config.toml
num_hidden_layers = 8
hidden_size = 64
num_attention_heads = 2
num_key_value_heads = 2
head_dim = 32
intermediate_size = 256
vocab_size = 1024
hidden_act = "tanh_gelu"
norm = "layernorm"
norm_place = "pre"
norm_eps = 1e-06
positions = "learned"
qk_norm = false
attn_scale = 0.177
bias = "all"
tie_word_embeddings = true
parallel_block = false
init = "normal"
init_std_qkv = 0.0625
init_std_o = 0.0157
init_std_up = 0.0625
init_std_down = 0.0157
optimizer = "muon_variant"
learning_rate = 0.00435
lr_mult_o = 2.0
lr_mult_down = 0.7
beta1 = 0.95
lr_head = 0.00738
warmup_steps = 200
schedule = "wsd"
decay_fraction = 1.0
decay_shape = "pow"
final_lr_fraction = 0.0
batch_tokens = [8192, 16384]
max_seq_len = 256
doc_mask = true
train_tokens = 100200000
max_steps = 8587
dataset = "wikipedia_en"
Each number is 500 + 40 x the weight over its row's rms, rounded and kept within 0 to 999. Layers, rows and columns count from 0. Numbers have three digits each. The size before them is the row's rms in percent of the matrix's.

# layer 2 MLP down (transposed), 256x64, rms 0.0561, rows 25-131, columns 0-63
095:525490551532439457529497527464496505515478451472462438450502519487539480628426537492479513439472496452609543504492478511500475500511507553454467464527441512563498561501521453563529488509548504
122:502455537464525440574512498482480543610484483497422531424493496445503472558482530447475520516460502468547495456483465473490454545557566468492492489484496459538476512550481489612479485539560495
125:464475582468491464540556490482507487490459531501445525457459484487520553488468512514455508552478450513530606520542400547490506510452466497514515561445447493559488511537547451527584522481464445
110:556454439445470534516487481474504463488531510576491465498492498440514459446431476480487508445460505556520488521535434514501596549470497535536509493595467476489504530517502629481483496536462530
100:501520476506527533529477472454503574485487506485521489563520509514548513513461480504448385508540539527434496450486439526522529525493539465483425457525441507426584448549594508506485471553474481
101:491486488498507523473512480458479485577542499523473513511501457632521495445497544533522509482486568543479481466530434536603423441485492455518466525447572445457516492457510501524508427477495526
105:502449509522550458468541477487547468479583464490466539495435520496515460448561457571464470595522540507510536496512440485512460533479528513511486567453459491531397500503506543528529482429477567
106:470527504464492521522519440515552515528506497498524516452533462447425506465514424462479459519493452437427539474582426490529453508525476608519505525509502531609503504531513549538493526471460467
094:480533462478449493474500507503511475495530509510487512509572487515499519514504477588515535456565413488561440452502474448561577518472529498472499479468629529497446527531455491515460496509399482
110:468508502423577465440472432472517540574495523511497494495524524432483541452485422554504510519483488570523456432476482552562508504486595486493495458489501515505541530507515501575546456479431465
117:470457479492541498549460496494529483471566510450479502564514449543471429444522538458584513471508491487442500450553426568600515530533533482512506466418540512484543493484465524569509464473469507
141:598515549530524453535497535520420531514494468481478474504499514569520544513468543536500506505528433551484472569510541495465413478526489521488538501486427558497362471506515481483507462526497451
056:553506453490518538503511469488460471517526505493512485554450522518486443496471475492542555447429556492516506490511455448524475563535566506608448584512539470466476574463465480522490450504438578
094:520505454468449510531472519595526459513510450533589441486471479523545445504450593493532485505411476424526494541488486455525465520512541495544473494514597506519503574505538489444500526478479501
093:474507460499543483522558487540554502536516494544496490491502478507592444468481497448432456451510454493610489518509509459565494546562511445528458449428539528506497551528518530423424485493485468
112:573444531502470525521471491448558437519514527471534485512494497503475549500460459481500492564467552538423544530515509461490454506547529531492433502564410468523415586453459507544534527504545471
100:539482578483467538500497516480552506513514563451471501541523487472496483488542472487495519579453511522485528496451444497566551499465550479514578442487369484541498506578452464519510471502439443
129:529478497539481526472484484551432484416514498507490443422558495529516451544482493537529524461506510428538471540530552491465460495543557471574545465485506486539440452546548531430467578508555480
097:504457492487503515524552484499480473526506552535550573477539414511499509438468530506484500495369546413527508551468510496499407500468467477580531518518488499516540489450486526532544472426536522
127:503475468459467492592461420503473526476442566494474422492533492512505491543540464620580493511503516522496545497523452536532489489449494472466552497502558502508447551473524469434558503494445520
136:492534489546471489463520489505482556509451465557504490488530556504525514546559440478524496549498494457495516448482492491536534501462572563469565518446405426430574518511507444547506478463430440
087:486408529566534433491485421483494541504495494553504485574472504466458479490527529579475581536457497499460468557465493485483533529522536502484512452473468523564454449410517473492570484514517559
096:515497428511484471456432500553554469458526459430478474589532540532458515568620571459508501506519457500545468461487522495524531525555483490488497505520490480521530451533483482457404533468492497
089:496431492560452485494467508509532496558391579518533470498465439505538448432529544493494537434532467456545456511518499461515447524527541469477494490469563522555561501501580464444501537487476509
143:424568544455510476460495503480477504527520490489557546558503480456496494522551521499510481521488452472451511437484455435556535546432554593496545459594456471433487510546469502556503478512465525
101:451539507478485406459488478542470519457502573600461532446551464520469516545470530511527410568426507493540495509538550513448510525554513500474484506463472504532489480492481459495568453465515571
115:520491519473383574507522518447621493492546536423506490522503484542501515492478473545483502476531478528475511447534453541524478445531469504459547470507510456509464497531514418574447556456477507
099:548474582543496459513476446587560504494539475523445410493462502499502487525520493453472492474503522475426569489560466491493567546496492519458528566460504438527509512512457499568410526543498487
077:553574505478485512501413505499507508543450538488558487518492476517533463500433484532449545494451528460483500454496498463508481536460484513603457480535635471497445515569524475502498466516488577
065:519458521472480489528452497552519517435447556475502458514422540533483505453546529492436507504476477527509530509554486591430494567509477529541392541508455531449516556494488483455553476559549496
105:417509509490465499536417542475469560532561505537424533502425505430491486567538498540485467510464485494514514470486516479469460458466494471489519519560567556537601437516538513463494473500519562
107:509486444537472421494536487490517459466522536613444478549518527426520491520531472546494423502506395467490475500532538476504553519454542531483563498534509552543534478467471437508510557535474468
093:469495436482475534485461473458498479522551542526507533559537471494495569478551539469506451490516486475476465530466561517483490504469453459408513568515404545502522490532431508605537488464539565
100:536496565599444577516475428448507471525498526495537528526490463524504488505462519574410546500486483558520517503480525548451538490478474440487470445453547497459560431494510474460480465544547531
084:528525486495524448433450597563485555471533454461551565512533494503491500492576450516477508542482501467573500538466546421471494504444546498488498511552523451469448480519531437528470492436444532
102:525485529535509548509508464564469495427500521540468505515472549485473530459518473427575522553443439484474541600588551507488519508523489462483488497482471536516451456517476470481546552432512409
095:437463421510526454519481581528448535460568475507511500576530519417486497576504452516506484562480479518540521502513526499466496529467485514513505490525491407510601550474442508472466518535433485
104:450488478538515440472504457545496528504472510492545499536482465557488534478579484497549561467554459558444495504522387517520415549480568486408508532476470512470518476527536537526544483440466492
114:498509543571515527539529555564588498466528483442516465505561441468436514481498415488461465572511476531527483568537521523572472501475465534460514482478468428454531483454494464473431496535524522
076:476525456489615545449445519531493537475479487499521511499507504519499495547483567575459527531498486518496423462480510519494544543543472524523484511594489467448498463529407442469595500446487478
106:512517504439437492479497509531573484481522531527504551544509540421419403542536481540514469523508508506488485503464542544526541434539540501463497465576513528429535531461413474525495507540434463
092:535559528502461515451496515432491456510512427397575520517461529474541490463509483492541512596503545434512463504417558475472455484502538545570500514476443528545463530455487533485508504553501509
100:483552528477546452515426461468497537564556469513472533508479540534497472550497484448562524505467509471401407526580500546485509494434483479545466559500563520504526527451508525540507517464439452
091:492480466432500493501530499559517500556521520540490525533387549531542467451540503472471549552394541552465478432490409548490523492515526502497521459514535457495483522563458512493480537429519474
071:515515512489578527449463467468557472517530550476555458504460535522552527472428473531514448526536526507468534490461577560462447408484516499496511542525434481445525446491516511474591543458549502
132:516551578454442479458439520515424555511495454478484514405585497506520503573552507519516489551526477538561460514466576432536458493482519532456509515442512502435505531534466459508492485499468519
100:469573490501464475509499494484522503441511419529522521441597575472454533546541481545467487504508452440616543438509507499476481470516480470502502515492513510534538473515563453529507444484411499
070:479488551531458480523476521467522546467511448523558457492492549456512522537549523558504518527472485500553519482447533362488555473555558525547512435531459480443553461497476494520456512421452485
041:475500513501489417480509590510511525512496507506527541407440490499495527452489534532495539528515477515476569543472519470486421558393488509449529500512552457536473489466546409466434514519532544
089:489430479490581501437521515461475500518540470560443622522467495548496474484506429515466504493502523509476397489492509497495507492542491499563477589527586439476532505560490502507491496453533475
112:513498510495534490497532541522519452517522515501593490500457447452478617474466546469458481452470517445515539464506435503509496555497467487499580452435586515530455459465559531550472527497524441
109:548544533470552498496538457508504523447477489442513480519507513540528552562512486507527448452488576382511599510533507483473532447497524515499514424455489451443492418567555477475498510495520498
099:554479488558473543469552523494518480540490453458461556460515507532487521501494504518543623536528465513458465509493536497558483533457431492530548560426514492424464493480470430461519515497497402
103:475544524530501499442550491561461482479521550455457566513481407477416538417538535482516453503509513515458447531548513519570497475469521587496525545462583507528478519489460509448483473452483524
107:487509507496479514551505529431545517495446434466509577519455444520484489515515538478453603456439543563467532503473505542506495571453522502512519463450459473545588409510521512505491432516498472
098:499511400454508506560535480524526480481507541478445422611506565538410441455479456486496482476510522489532510472551428529496537500502540564530501510579529444505541533497469512479538499475483484
123:439440450488453541531599531524602510387537484517481497488542500501512507525502464482532487589437508497503545503525424468527487508504486494543550425474474532455468456498509480471486545513541496
110:449514516440546493442536536547469520530468490550504513457603511526469526496459546446553486531451484557489529584443481475398479470486507497499522548530503477469535461484510517454553493507445418
094:538501530482489440503480476522507521557471416465467547468424468461564568461460608526537562536492501503531522437474477554486499503448450518514508581448490489485483506495521525575464539473453517
082:509478586520583563504503468473423529448487484475537555463526489515457429491491475578540528553503469468519523492509464448495463470504520445583536504380478489460494489527469561501517519519505528
098:562503473544496505498546507499464543552473476488560517499537599469523557522438490428415479558558466450496494478477486571464538499480515504438518459443450507464491480507508543563506558512440449
104:497482539491504462496496520494580499534533445457506440438472520508523480442466400551459445568531434537524530495597499524524483494524598462511547546471476481526507464447534499518542537514521455
087:488556464469497509404427531525420488514517501489465551508500491488478566472551464462479559458514472539519486528515554450543507443520511448553455510553410450505474520533467537480491467533536588
125:563516587501514535480596489494439492510466536471516433491538457487507534522487466465552496482459481434478555596484470506521440565462548449462499483470501465578474486468476469529448512562525485
100:487460490497506477517487486551508453484559534503461464537469477518422583464419491497490528500462517476503578473497459473526501553492452563510424540532476446553521541531500607431467470493518565
090:503496479516479462471546535410513489464424533503563582494491452523555493472482524540455548485517466490583548527478449527431486487553428484532473487474471530434553479501545526565495488562509446
100:453501541495472542613459555532531513496492504510413491490508490533476498509469527437519560483491563450494471480487439625526497512518438544499511509520466539494404505483523492555481497428492514
095:500573498527461559545529502482486433471511528446458492545474499470521510498426492503487508466518506436431451423519435511570545510577527497553473471598504507482551542480449534554549480504503462
094:506487534480446486510549540603520486536466472497508577449486463527414489462510557446514509503520507514470498530452489457476476456585527533445515534551531561458524479416450548483509434526530466
098:476447539528575511564516510508536594474470462482477500448485492596484475484522512513467536484602515540557483465572542456473479524443474474411489500521476510533491447447482479527458504508439522
100:547562500532527466437513449561456389479506501543495501499596485488524463549480517485532477509468537477522471518475528509477584549463504558445465510532554458486554480527458524506533453446432465
095:451576525461565480457589549463444460492440476484561477542477466460511536476513477549460463498538485468452487517529495549570487470500485538473485522450491545469524530384524471525548499516506566
115:529497539488572507574442523512524530582501460528433480515437529503465579546458575471539518512417514470492515468533477500434461497480501487556503494453450558532412483469479467547457509498502524
084:506479447493436427482461496504544425484535517464481488528444475445460556550509505503457491521488509512523463481562456582494491533542495556492410522539612489548538549558457483453480480509477505
103:422464571536514456546476466498536464535470520533452527519485486501507503482520457511516502494470551466512510476590449532546466473515532439502495539428535414593564480472422507543544495458543530
087:510474569422473456499484514474454507575593502450474529502469497427459544500450507529500499540443473473506473477525530485501580554485491548495515528445574527585475467498472515571472448454470493
123:456459600443456440457480537480456532415495505524446578469554533576500453545522520463499397556511518535498498437552499522529485454529464542514505479560499526495483494488492473510518518505478541
042:495504482476484472506448492447454502552520519509485606447436542469533549543478506518452476523478584515473505512459461421552522515592558544506491544500503563462482537460501464527495459481442570
095:546520450458461509495498548547497491557451506452435499458503439496484553515483527534506534451515476482469469507595563486480493518488460519458532501536500495571421432495516468473472491556522630
093:433525492470558496526487432446481482567492504460385462526492482414489570471494523457480489522544489524521486536514583487534514457559494467468479493513563494569492463488575563544489486509466531
089:485600590479452506445495511453555476539474503570521479462490454513441498533532525468558470439574515518549480538537524443405474513518525491435547506514494526536558515474532497463452472512486484
082:446557570480467470543441512548459517486510547544464500491475473522516534572430522491521531473522545509540482423553512454450547508516420479481501477582532493546454548431516484471442463468468541
102:547442445525480489478473518452502472496460538478469535517539506514484464506468488491462502470523509528532539436524482465527420530448585504544552458414571543559488527509547499439511543537572413
106:524462488453545429456565471535559548509533437429419518567472502495467490552466488528491554489518449530586513527505468477481464527445493455480486522549564554492543518485461558495446494539509454
135:501436422503498498523519552493529454506469491547581507531465451473492487501486487508441431509529517532514484511503538485440499495410560540380510501539557556519423483459557496529511537502559517
070:473507442478492508459449508453494530512537494526431520587492549448461495554502534459500438497503481502468454500494506460530573521560509533460541470572492507480580491569436533570524537469484412
106:493498489410441425449588500523555524436505472570489523480513472436537495457573526479472559563452530478443480515534484510483507503519483563534578520548532514486500475514517444430525523497479476
106:413531436498521547464545522504526450528513549516534533472540386522492518525532574530500385484515538448454518545556515472508531435507434545463493501509489504459526504481478474457485482550538499
064:506573489454472481606503523544509485575463503481439520486436439474474492485443557540455499478456497547422497538538485525545548504493529505484483505556553464420446480478491508536461485516533576
065:517505529509530490510563443497429475466478487541503476476582485428570515538500466551403515556430513529571521494473505497476433555502530546552477437560425471486486502438515501506475522471497502
087:552574517479501442410486479547527521481480477481504550464519480403481545483440495513508446527434511547487511490556514396516571539527478514535483496458538465528516508550555507496436503523547446
101:545579491530480544452563428517465530453487575483489516477547479491512518549475481495550444494470529487478518568511529483499484521517491537411489433534430392556440511498509536540478529518458471
080:417518524429542472464520522528520467554512432514456506547466522447476509481431510504480521567471544527476504477506453502489508523551486473452423540520505494505557534457563503490591466432492594
087:488418521487452510464602557535531537472449493484522518489547541595523489476498452540431578466486573486520439487512517514482510463498509524527524485526517514418543487513494452417506466511446535
087:469506419533497531466482532469527515488520531518589492524457460467560482468558511534456482509439493515500485488548414500535569436475496549472522473523502533490508518597468424507570491407502484
058:471490415552548466445484551533588504538470511501523507551485521502466558521557545485480449480559469578455502508502511459521442478543493483452470473460593534511498495471502458511429547480478423
086:488454560552581470530518509488543459504480514548464508492397512515464492524527533482479525488465491507457535484589421515469586518438502548532463506560539518457527435439526464443535458507501508
081:539431449493462473504517505505484522533492538483482563429528523500526501524471419486443442508526410523563438488529541432515427515559538523554520515477502515514397501561476497512527529522562507
092:539531512501507462438478533519435479563452546467509478536514537519396485446546489509496467549473546492434494527524527462582490442526528471536480526517435399543483452531549511533506455556491489
064:449583508465476511549555520505482467471494503536440441535459484475466452459487569450514470502442473474480519439566522515488515587491492558500514571524559448507561592530527501463446498483524483
106:465494480541577534561489637515495469454510497450553454522451545492445546462527534505546494493495424455495520492455518485543475515417503459472562426535498515490486525551511459498494513528459533
094:523531473541498447545477510535475516461500552505538485561538488571472533500465485514447461558511441548405521508541458544539429524461511519512468490480575485514459409449481592505470545467489493
072:536460539516497514477503539495540535491536524485453532502515558519506501512564534511489436510525484533505424479488521470501470384546474544564387458497491495549493486506474520573576435440483446
098:469540489536521541525570455526507560510484518585498542460498532447493521528568459538519504518464447428446439443448483514520493499505536460436586499565539452437520486481522470488509542460441467
125:498490466453461533435465460460517518490504422477518498537440485551594520555537547549570538454479569453415479461480540463487524537512514519467528520535515511479509452544484557507503536413468481
068:533551498417466547414490446514494477468518467532577505519514494502526481499524547460554462457525496459467476477583492481459536565534466504435528504487506544511520523541501526593535427453436452
098:482429467540469509532451556529447543428436559488467517444576512521457502519442524481522532482538538457469550491552484575493522518528467465526509480428523425507473532460460494457559533509497566
# layer 2 MLP up, 256x64, rms 0.178, rows 26-132, columns 0-63
116:497459499517595481609475551500429492567521451510511533544516557451483485494504462521411542527468494459510480446536525508533485424523467502466523464461538486476469513530481475547500465565586499
102:493572532451516524473460444488545556448591524419485566526550535516539490538508487500523434471500528547487563497450479526517460463507506490483548505490515558544418507541488464498536450492438424
102:422499500538464484563465520493435523516517540505410511565536516459514582505559441487533532458527507536517516528495478447524474428537521481432525496396526423454562488499479503469506491500511536
108:513539507489523608482545476470467542551501586501478435479467520521560542519444503547457497517563458539489535489465536486435459436468517480461525536503495584495482461506458422497520468565470467
107:532466451479497517520460487506529489458462417532487492523457485556449486482529596468494510540507428526479522516559505460474528479549475580459543470548480549523535439450459406475554513562514465
109:492553592461468505500548475536465520536435456569516584517536476479515503521415393455465521477551403509504463552507501540435507501481478498477584493536498552489494483480494502510483470518501500
101:568449546547551455522488543467525481503460539518483496497443543480527481466542473428457552444519486544501512459541532513463547526450528460420519477461535483515516451446477462493488466606509588
089:513571492476447514536481546495510461517435427445531554411583468499541483508478502509437483481504552584531459447524502510552503493506454521462511456554537506534507561437564495461452461504518519
108:446457457523564509487490508454513453480508494490462488531528524526534402480574443562512506515534590481534508506415466531581563485453447520480565464539529472514533530479533511526447523446520489
111:487546506524462487510547539532485543502501562504517509497525530417525503509415384443474455498513441497499541510464505446435563524413500553462565506533477476564494463514493469468522529478535560
123:461523596526460484555526506530492454469558563473477534481550494500563504511454500441512402469490492486567511558444521508501521456507535466477501560524514468486480499545456391510517429527464535
066:557544446516531488511485460489450490437471442478513503491543484457468474486450512501436519529527497530587487501521553572502523464531546574540495443523522498502531439530552528441407561557469453
096:423505488468448526546434461443563488548509530423516447535530454554543517565555480532542524445483542507515467527430516444462461487566514421495562523462543532485525517475498512465475502505511453
105:471534448536558483457469513536526483451443548505536478502469542507573490505469433529479500561546505538527616516487567523480512473548419444457456531520492543523468482466514463450541466459495437
103:572512504551558536506537455420471458521402548466540522499458498504449468515489519474510439450554453446570486523492484510533512476534487505485490482529519602562471418497564499519503493521488446
088:574474489469552515509459553491513475511419521504551506455524457547444428508464493517546501492484455517532474561455513529565450460528435494558492452502509609489499486482454506458433492509582502
131:520441470603472493464481500482514458529498525481472525527585570440540468554474440537431475483490487462471482446521485558586553509450528453493506498464544484448542510564498448537459519474529492
100:570479509545476434504469542516555524514528451475552523531475533537534488575441502566482494465479482477460533408441494480546496442531449490478524500550515523529567544476453540544435508461512420
111:482531473457558506484410499463504537544497451483552434500492447548524518527498469498438514421520434499522465604524534481489526507533491562468489547565462512460524438458465476557511470572519526
131:508547443536485539485537412430476513443508538491536523512452578442535449527435529470511459442459449510487473547453484548533488498451525476460514551572531494512476506545501508531591527521537547
084:523538471536582521530540494455526438479485534516568483439562509508501464506445521487522524498506515508528573489456532480460529553437453518459508555444503411469582528575506511438480483436491479
084:546555522516538428422467547456483536472512442466493526495493476500572527507465503503526576486478514491499570548484461444487567417471474459525487519467500493440514501523624476569514472491512510
084:564524574562492523522544489474516447504509543486447527502551468476519481510489479564433541438504482460437502487450470448511473463489566480485479506424578559544506406510534473476471566534510471
151:511472482583484576515507421450468558457543473508543481501507557453554448531431501487519469527477458590544469541514485523501452494478550409430507527498528492563508502507472506433543509535516503
101:537477541483540489518509464437446530510476479549532488561511502472579458462459415437463492485557501559444517538436416503562550533494536531468520489527476438479511588558487520490491512477506458
106:497502425531517426527500488458539479511565506536537523559489448529515484466437487450468499412544501481495424511570571508488545499466466578449561523489540413481531541483488524507503456516454521
102:537443473518557482536435488494628517481545538514439468521491451492527488449474545471524484517422539497542562496524499433522466441524518553507528510542513484407538505464504564496443524499501534
073:437509497489502464460492534451463540439522523530489531522514488442490435496552498458458449490481525484461498547451445451559487528473504575449480596456483538582535539555528530503537564467560532
057:458477473464507537488540474507438442441522518527514539558472509441580520511538498474543527506506633528526542524497495518493474463508438498508521479460501513557430430528500484489450474481557597
104:469561458462411452490461474541556552494434547487476537502481480502460500547524510507507490488489574514478530481496518516479606408489482508526544532503529583460535441460511447557495436500529533
098:539508475484534544473414495487562560479450534458486558500414486536461460517525505454494543567509487461434532499494536480477533514517450490455535481539511598507461450505493495496591417535471486
105:518482552514510552586497518491541468488465464481531476478465484530501468481457485538443551503484433502584479470512404554538474473517576519509487509598541470554434504475494499509495578496439452
102:528494484476534542483522464446549459502561520453534536451479476528523493521388482461513437463542502559554549531498549496453496543471480512449529435427543459489549397489529487551515513478517470
102:493555481494505490499450497481526464510523480492481592428524564496487544559441553461442429468504458571508497535469536549485515552470566511553448421511447461510498475458459551486457554544509509
098:504560530447510499468516474427521518589522416422518549511453513541508544580420533544511536505466439511448491541482489508539501470478524532490518501485501499534455466532526498507574536476443415
092:514495434481536484516481481440445452507546508469461553597498468495573488480485524532556479437479535465496585496442425502492498491472489467558512562572467443536486488573519496558503490479555521
094:457418498555537466474529511502475499474442438472487498521419533449478521509540503503494487524544518552509530507464527504517454448574492561487574441543539443487594452556524536494430531468527470
102:441510455511436499517596497520556477482525503513500511458574535516488525485405489431457503483521521537505508543462497492463548449449511524482555512424525436556438437504518474534533496569519558
075:457504397523520498525548509410534442540516584502513518472548520531454556491560549511505435446493532458566512534539463543517509508478476475493500568437535475499520439471530489478487474421529517
103:519549493484503577483426479425450508449550508503552502519523448500522625535494506489428471478468462538412458533558537501459497513577491465455527487513531482486500476492456511452546522490553507
094:479487454415519480469482585447477465523499509431516543617500518484512456537486479507451451425523538489558521533462527521481519555487439453527566558485530488508510587498447503513508482522530532
107:418541521489527497445578539462500485482425471521523560536503469451488586578489483499483471547469534451491569557470488458440559466478487438436510466475529505513498443504505533556545478490533529
101:511527465446486558512507496454495560518550542465477505461497553472516488622504427463506460442513529545430473464534490508483432538535483470467513499528503484466598512577473500484514415528472510
079:523477533515481513589476526549481493507533494478545531586538535532473504502485428500478433438521513531514518492544555478515574486456557445469507401459514511471552480459483491505438427470451562
118:510536567484541566508524500460463482511456417471586496497507521446508443554463489418525453473453449524553524588511461476519498422526555544449511494503485476503527485558480556537508537500455477
097:472546510533547570525478483542561512530504505436502514463567471489513573504502519544475426463492462509522484497462491574535467474513472475522569496470469456453523491558437466512356491526521483
084:489481511601534543563441462425521520533554539474471503491463484574489469436505535462523550499528451451433494471466495527507395517478547508495503509486557493561477458503519514455488527470581522
047:487565512393539495476501499432550463499450474520497519467501526532553454513467490474396448466493488527480511453480513520518515538532454528483436495515520530456586550530540582427496538462482464
091:491519542548528512530506538456486512502478434497459584438482507592481512513490444478464540541575464474522453447449544480488524486573500464470525560440512484558532437472547444518473488495542432
107:456534526444518494558553452507515549503525553429468445504462518389522519432476540548471544494431528532512498473454426560503519481540540507463524503548571486466529436468469507457536529520508492
112:557460490519513532581483448481489486482461459429445486483542500517537438485460467462547530510503487496494595463537536507448474496600459483544526506500541519561510470419568549508440498521519551
104:439569534506491532473472435507496468454594574511477522440516516471593479453464506493471467443481542473481521519476467558492495435530568432490482478561532468530470497559493493469562475481497558
112:545518538493492520500513452477530430488514504403486490474453488528494504549440512522499440503559439481459557508453519528526490459593488477432429584496441488554549506489467486550537561491540527
104:447524528521460459521495512481547463468512479503528524498501515520506482512489531569408643430441494507466516530406451472507583458535480484517490472468505520502535428528531518569523501479527489
089:574509495481503554454545562493501452569523464459505507494498539506477532451503420486449460475555501473475511519466506510502512418485553568522551501396498514533507589543438465522485467573494502
127:513473450504527550404518487500551458434497459529429520539545525553550467512462477476448515524489482610487456495477490456497530502461514591532497470527486471495476499499490460483467536587503591
123:531496476572528507466519536496558517481429533593484490534445471436437505483487473473500515464507490456503511551477528461547500483465498462541545633466540532485496445504480431522498418540524516
086:542517508515592475483489417487490490440541530544469529456539478481454439521599472534483456540516507551460557510536416553554502467483502513474505499525491490531466496562487430511522420478553526
076:565485519482498493484518439543468550497503403552502602551496486558539434487467460527511490466550406503481555483498486427475537500495533538497481541492540530554496452503435495547462491451519548
094:505500551449498554523580486518509506454514515471421435546509429526482449476518522490557508506459506533486575562517441496496445482477583462428531506578514483551488444519497444505495480560526457
105:457578528474554578444489502506453460504488513467520504527518566475530529515496480567485457480561554546485457557462507527526503422534510359476545452511527446462491480527507498513512547477525474
098:559507523556549533500458462446542497518500474465562434492490544457512479594455491496462520487502467521493518462477484604535463537534559467525505445490536465512464500512490548458394535514505420
108:469468467598559543511502503438516419512457590484487518520521522478489468496467506495452537473467513582487531491493537511514512373491511503496516479435483514498501440503560467493483542530598526
101:511532476507442508549517456512461522493443523573518466570550567536529531474546448492466444471501494501460538552471535508455506472451511465478527444481549492524566475452460441476426533438556575
081:526531504530469561515541469439551509493478426478489555521435517497482527450507611505387557478507495473492499527493477583444457416493488484448528525470474530523518451507470486497500493513559552
096:525499473474405508552564499456481472473487453540529531516542574404511555456495535463543525485523461587535505532448510461542505481442483524485522466452521535493461544523447423452508551474498469
112:567452483536479457513511562490544500528452510506522523506621529444538447490537501475498479479555428540480506523510532504503443559518465493431519504465434537540478489477436381485509511513510534
094:481606501483492484511470479486458464502497544410434491489489493542569527444551418496509477503470535510463515533568532541482496509445460555482456485429556480484579515524555484543472454533522546
105:478542464518536596490553501501531536484530423480535580446532549542536508525429502582428512497478501532528478504442517488523516463506469460410421476485534430500466496496541450543516516516490511
105:440456510540420499482545593502509523517492508508488608490507480480452540516543506437539500462500405473533513541549531450548475420488517515490529504492463563513480444479448517532452499575504502
088:501504551576498443518478572480522432476422505509475555552431488458608459416573517501463484503531503453555541499508488525544496466560507489499488487456509527504525510426452510475488488499442514
106:486488515485565479511465526450503457513532466550473511514497544459522510492442439522495545464415541478518445485469513579508564437514566455468488437452560507557433487494491484521533565525587534
083:475450447490452410508516478520484486503474462533478525532574535499489468536541483503487425507504434529527546506516528461476526505507501530557544507553425554579499516481546428432429498560544557
094:521507506492554482447428496416526478483464516486471532445500532505544434502530555533511512514477554551453448556471573485551474424466480497524497576464491540436467585556488530491518504567480501
086:433545497501521546509498468464517519410563497485519456497475531485458590494512447536576490483502440522541463569509508443558488537517530498511496538503565545490476431492439462472602476486461501
120:495466462523489550538510533512514420451500504511460499479474450548414589416423516539449464478470535497472488533540560464531545490493508460488489513524568503571459450509530545516528459490549566
052:494549379475528488465448508514489509513474425474482580563449519510455532479439548543484523547463534550530503487503504502566531461534445498502526522527503466477570478497518407470459487495462568
100:474542546459585498457509487386505452453535557544492532512438523431523465484475522425515494509541489512517485474479522441506483500544494501546480531532515536473573465539458562520551519479432431
085:505495491482527466577543509505527472508505454589445495465505577529524419512472432534522550431453491483488477485534515494454542476465431542465600528536492502494488527511555423444544479535476515
098:448490446458499463550443464471509466549463516488528482572545546543535494510482502486451512511523474486500396476411438541541525473534510473516477461543535484471416542531467532557481580461539527
068:414523488476475482522511508516410429519461487531490617480562519525517516544438534512471491512478505544433549445457492485512546462489429480545528492586521518480467519412512521497491510495521451
106:528443528591469493475440469482569488452533551430465527481518489540564447480502488541524478467490530544504562507456482460546486538511557497478458430434543528536508438538534466510471543512557435
120:479565518414484555484558509480457431499436478517516526475490489513511554509470465427459491477540533402540538553518545556478496493531477427551533525497556559491488496483536577449517441489493494
116:537478537520471546501474585508535438428492481506553529471500475549505467540464474460508477507571436443487552479547533559471545416524456502387568500539507538466516469489488487473514494531498550
067:481551511450459462513523535505482517486471519597493455490487544484517507501477503419542495511468573561480511561478481463474514512543521531499497507615538482534468507439415495476508450517423589
110:470537505498515553579528479516506432498532504502558518459523462493566555555464457516466463442483488415529507445481468531593541468531527460493469541461477478429575480518513542452501543488508430
105:380512432515568536500475464472493453506506501476532494430526413477464535516537539549531510562487449562455503555471507549546564484516483578452453472534495465497500543515455510529467519529519514
072:525447503442522501501437475470388491521448458499474515548543520468511495579496509533500518545519526465481516468478535505491530477539479544507563406550507609411507514465554473532512515505453473
071:497462467531471583537461451507474502528491489466524528504459468540501483508552524502561459447519508445465439471481474496613478513492473479465517544452566534496449550587447509547492520450564431
088:455478475462567420523493557405489501491521452513557491443571503497496454561502517449516487498527519503446432477531438556553516492441502482497458504500581541545489560489531501550522519550490557
109:478525396523514533558500461492515524499506442488578456471554485449556473497427504476501470416485504552535434531519510545466518512380584473518548525498517545495502465542528499511497495539523500
082:470517448476493519560434513552507452470515470478532484609498574513546446435556483567474512461561531538502590499465530478535508515497472495564539491546490467457505477525520445432477464476473468
082:533477470467607497555448502519506496453443475486540465538441431533502441420433505454498510554541488540446453483539555518503505521533512532462509474496539559486504447511528521431533558457525453
103:455525457496515468543520528437507484491510483538453603501517451456456544506492531466490506463484530446476491479524532452533540542487461511509507458596560432557492512472540455586506468472512602
059:489602529492556488459480482523416467472443458494458549467465561485513544468503511547515508452478519477518504513415490455499528421562465411553500505484506533545503526522591487499533498471539538
092:476527524434540545556453491460469487473491472463546520546507460475529481470527548426544487465511650491480550524508505516493434424504475511502478521479487519577519515544449572456545498481484526
090:454492575554504440478517556495494476484450458467548450472580488471568468506491390468545530520527483520473540483524516575531494465480508478466491478461540487526530510516508456482384514517574524
094:534581458451504531509479513491521464547537562434552534508525579509439521530452493474471522443442512514436490456490541488565463437529469466479453522392492514480484497542474542485526478497574525
056:472520486467501506521523522500541523446474620528497548486497504520554494552431493493437448553521504505530495582472460546494497402543533532505518395531501473453506421484511514494504530482465439
106:487532489534568494442549585521446469456472508496461505485504484450592547421501505494486493494455498463484557527460527497555481508435543474495501436542539459553475481546509476413478500543566555
098:516476510560514493539554406473490509508528515506484552505502535482596465513572421497454486489454555519504524480479501495479487545480546548498528452499539461502517495498458518439483364552502570
079:500475432494544452532430513492519532380492456502490521481474513534525562500494538480497459597532554552446527501477561488490509495484456544531523506476526514522560433447471449488483496496596548
111:505465490453504566485512496398449542537518508524533468495517539487511451551423467459510439479490477510531442522551495526487409449479523479467526560510562601519443520498490541496564490563495492
134:510514504509476513482459449461545479536613497495501511475490472558551474569468499546476488422473510448488524471479543517504500534596520458453507530424505509478545428513522551463506402523559486
060:516507524620511465511504536459454491535435517456560527496515557541506490487519470498435525481476466477534460581461495522528470487515556447472521518461510449470456435558418418478541557512507494
100:503505448578538494470481564475541472481453516452432496484571558489563430541504493457515547474567491466454538470493538515559453532579467516558493453508494514482480445491434481505500432449487539
082:513516474464450466491464546434527530446569444476549551535509505431560467522503483483513532535519473471475530540519500541499449475482505550498570470522535459538588498531396493430558553466518487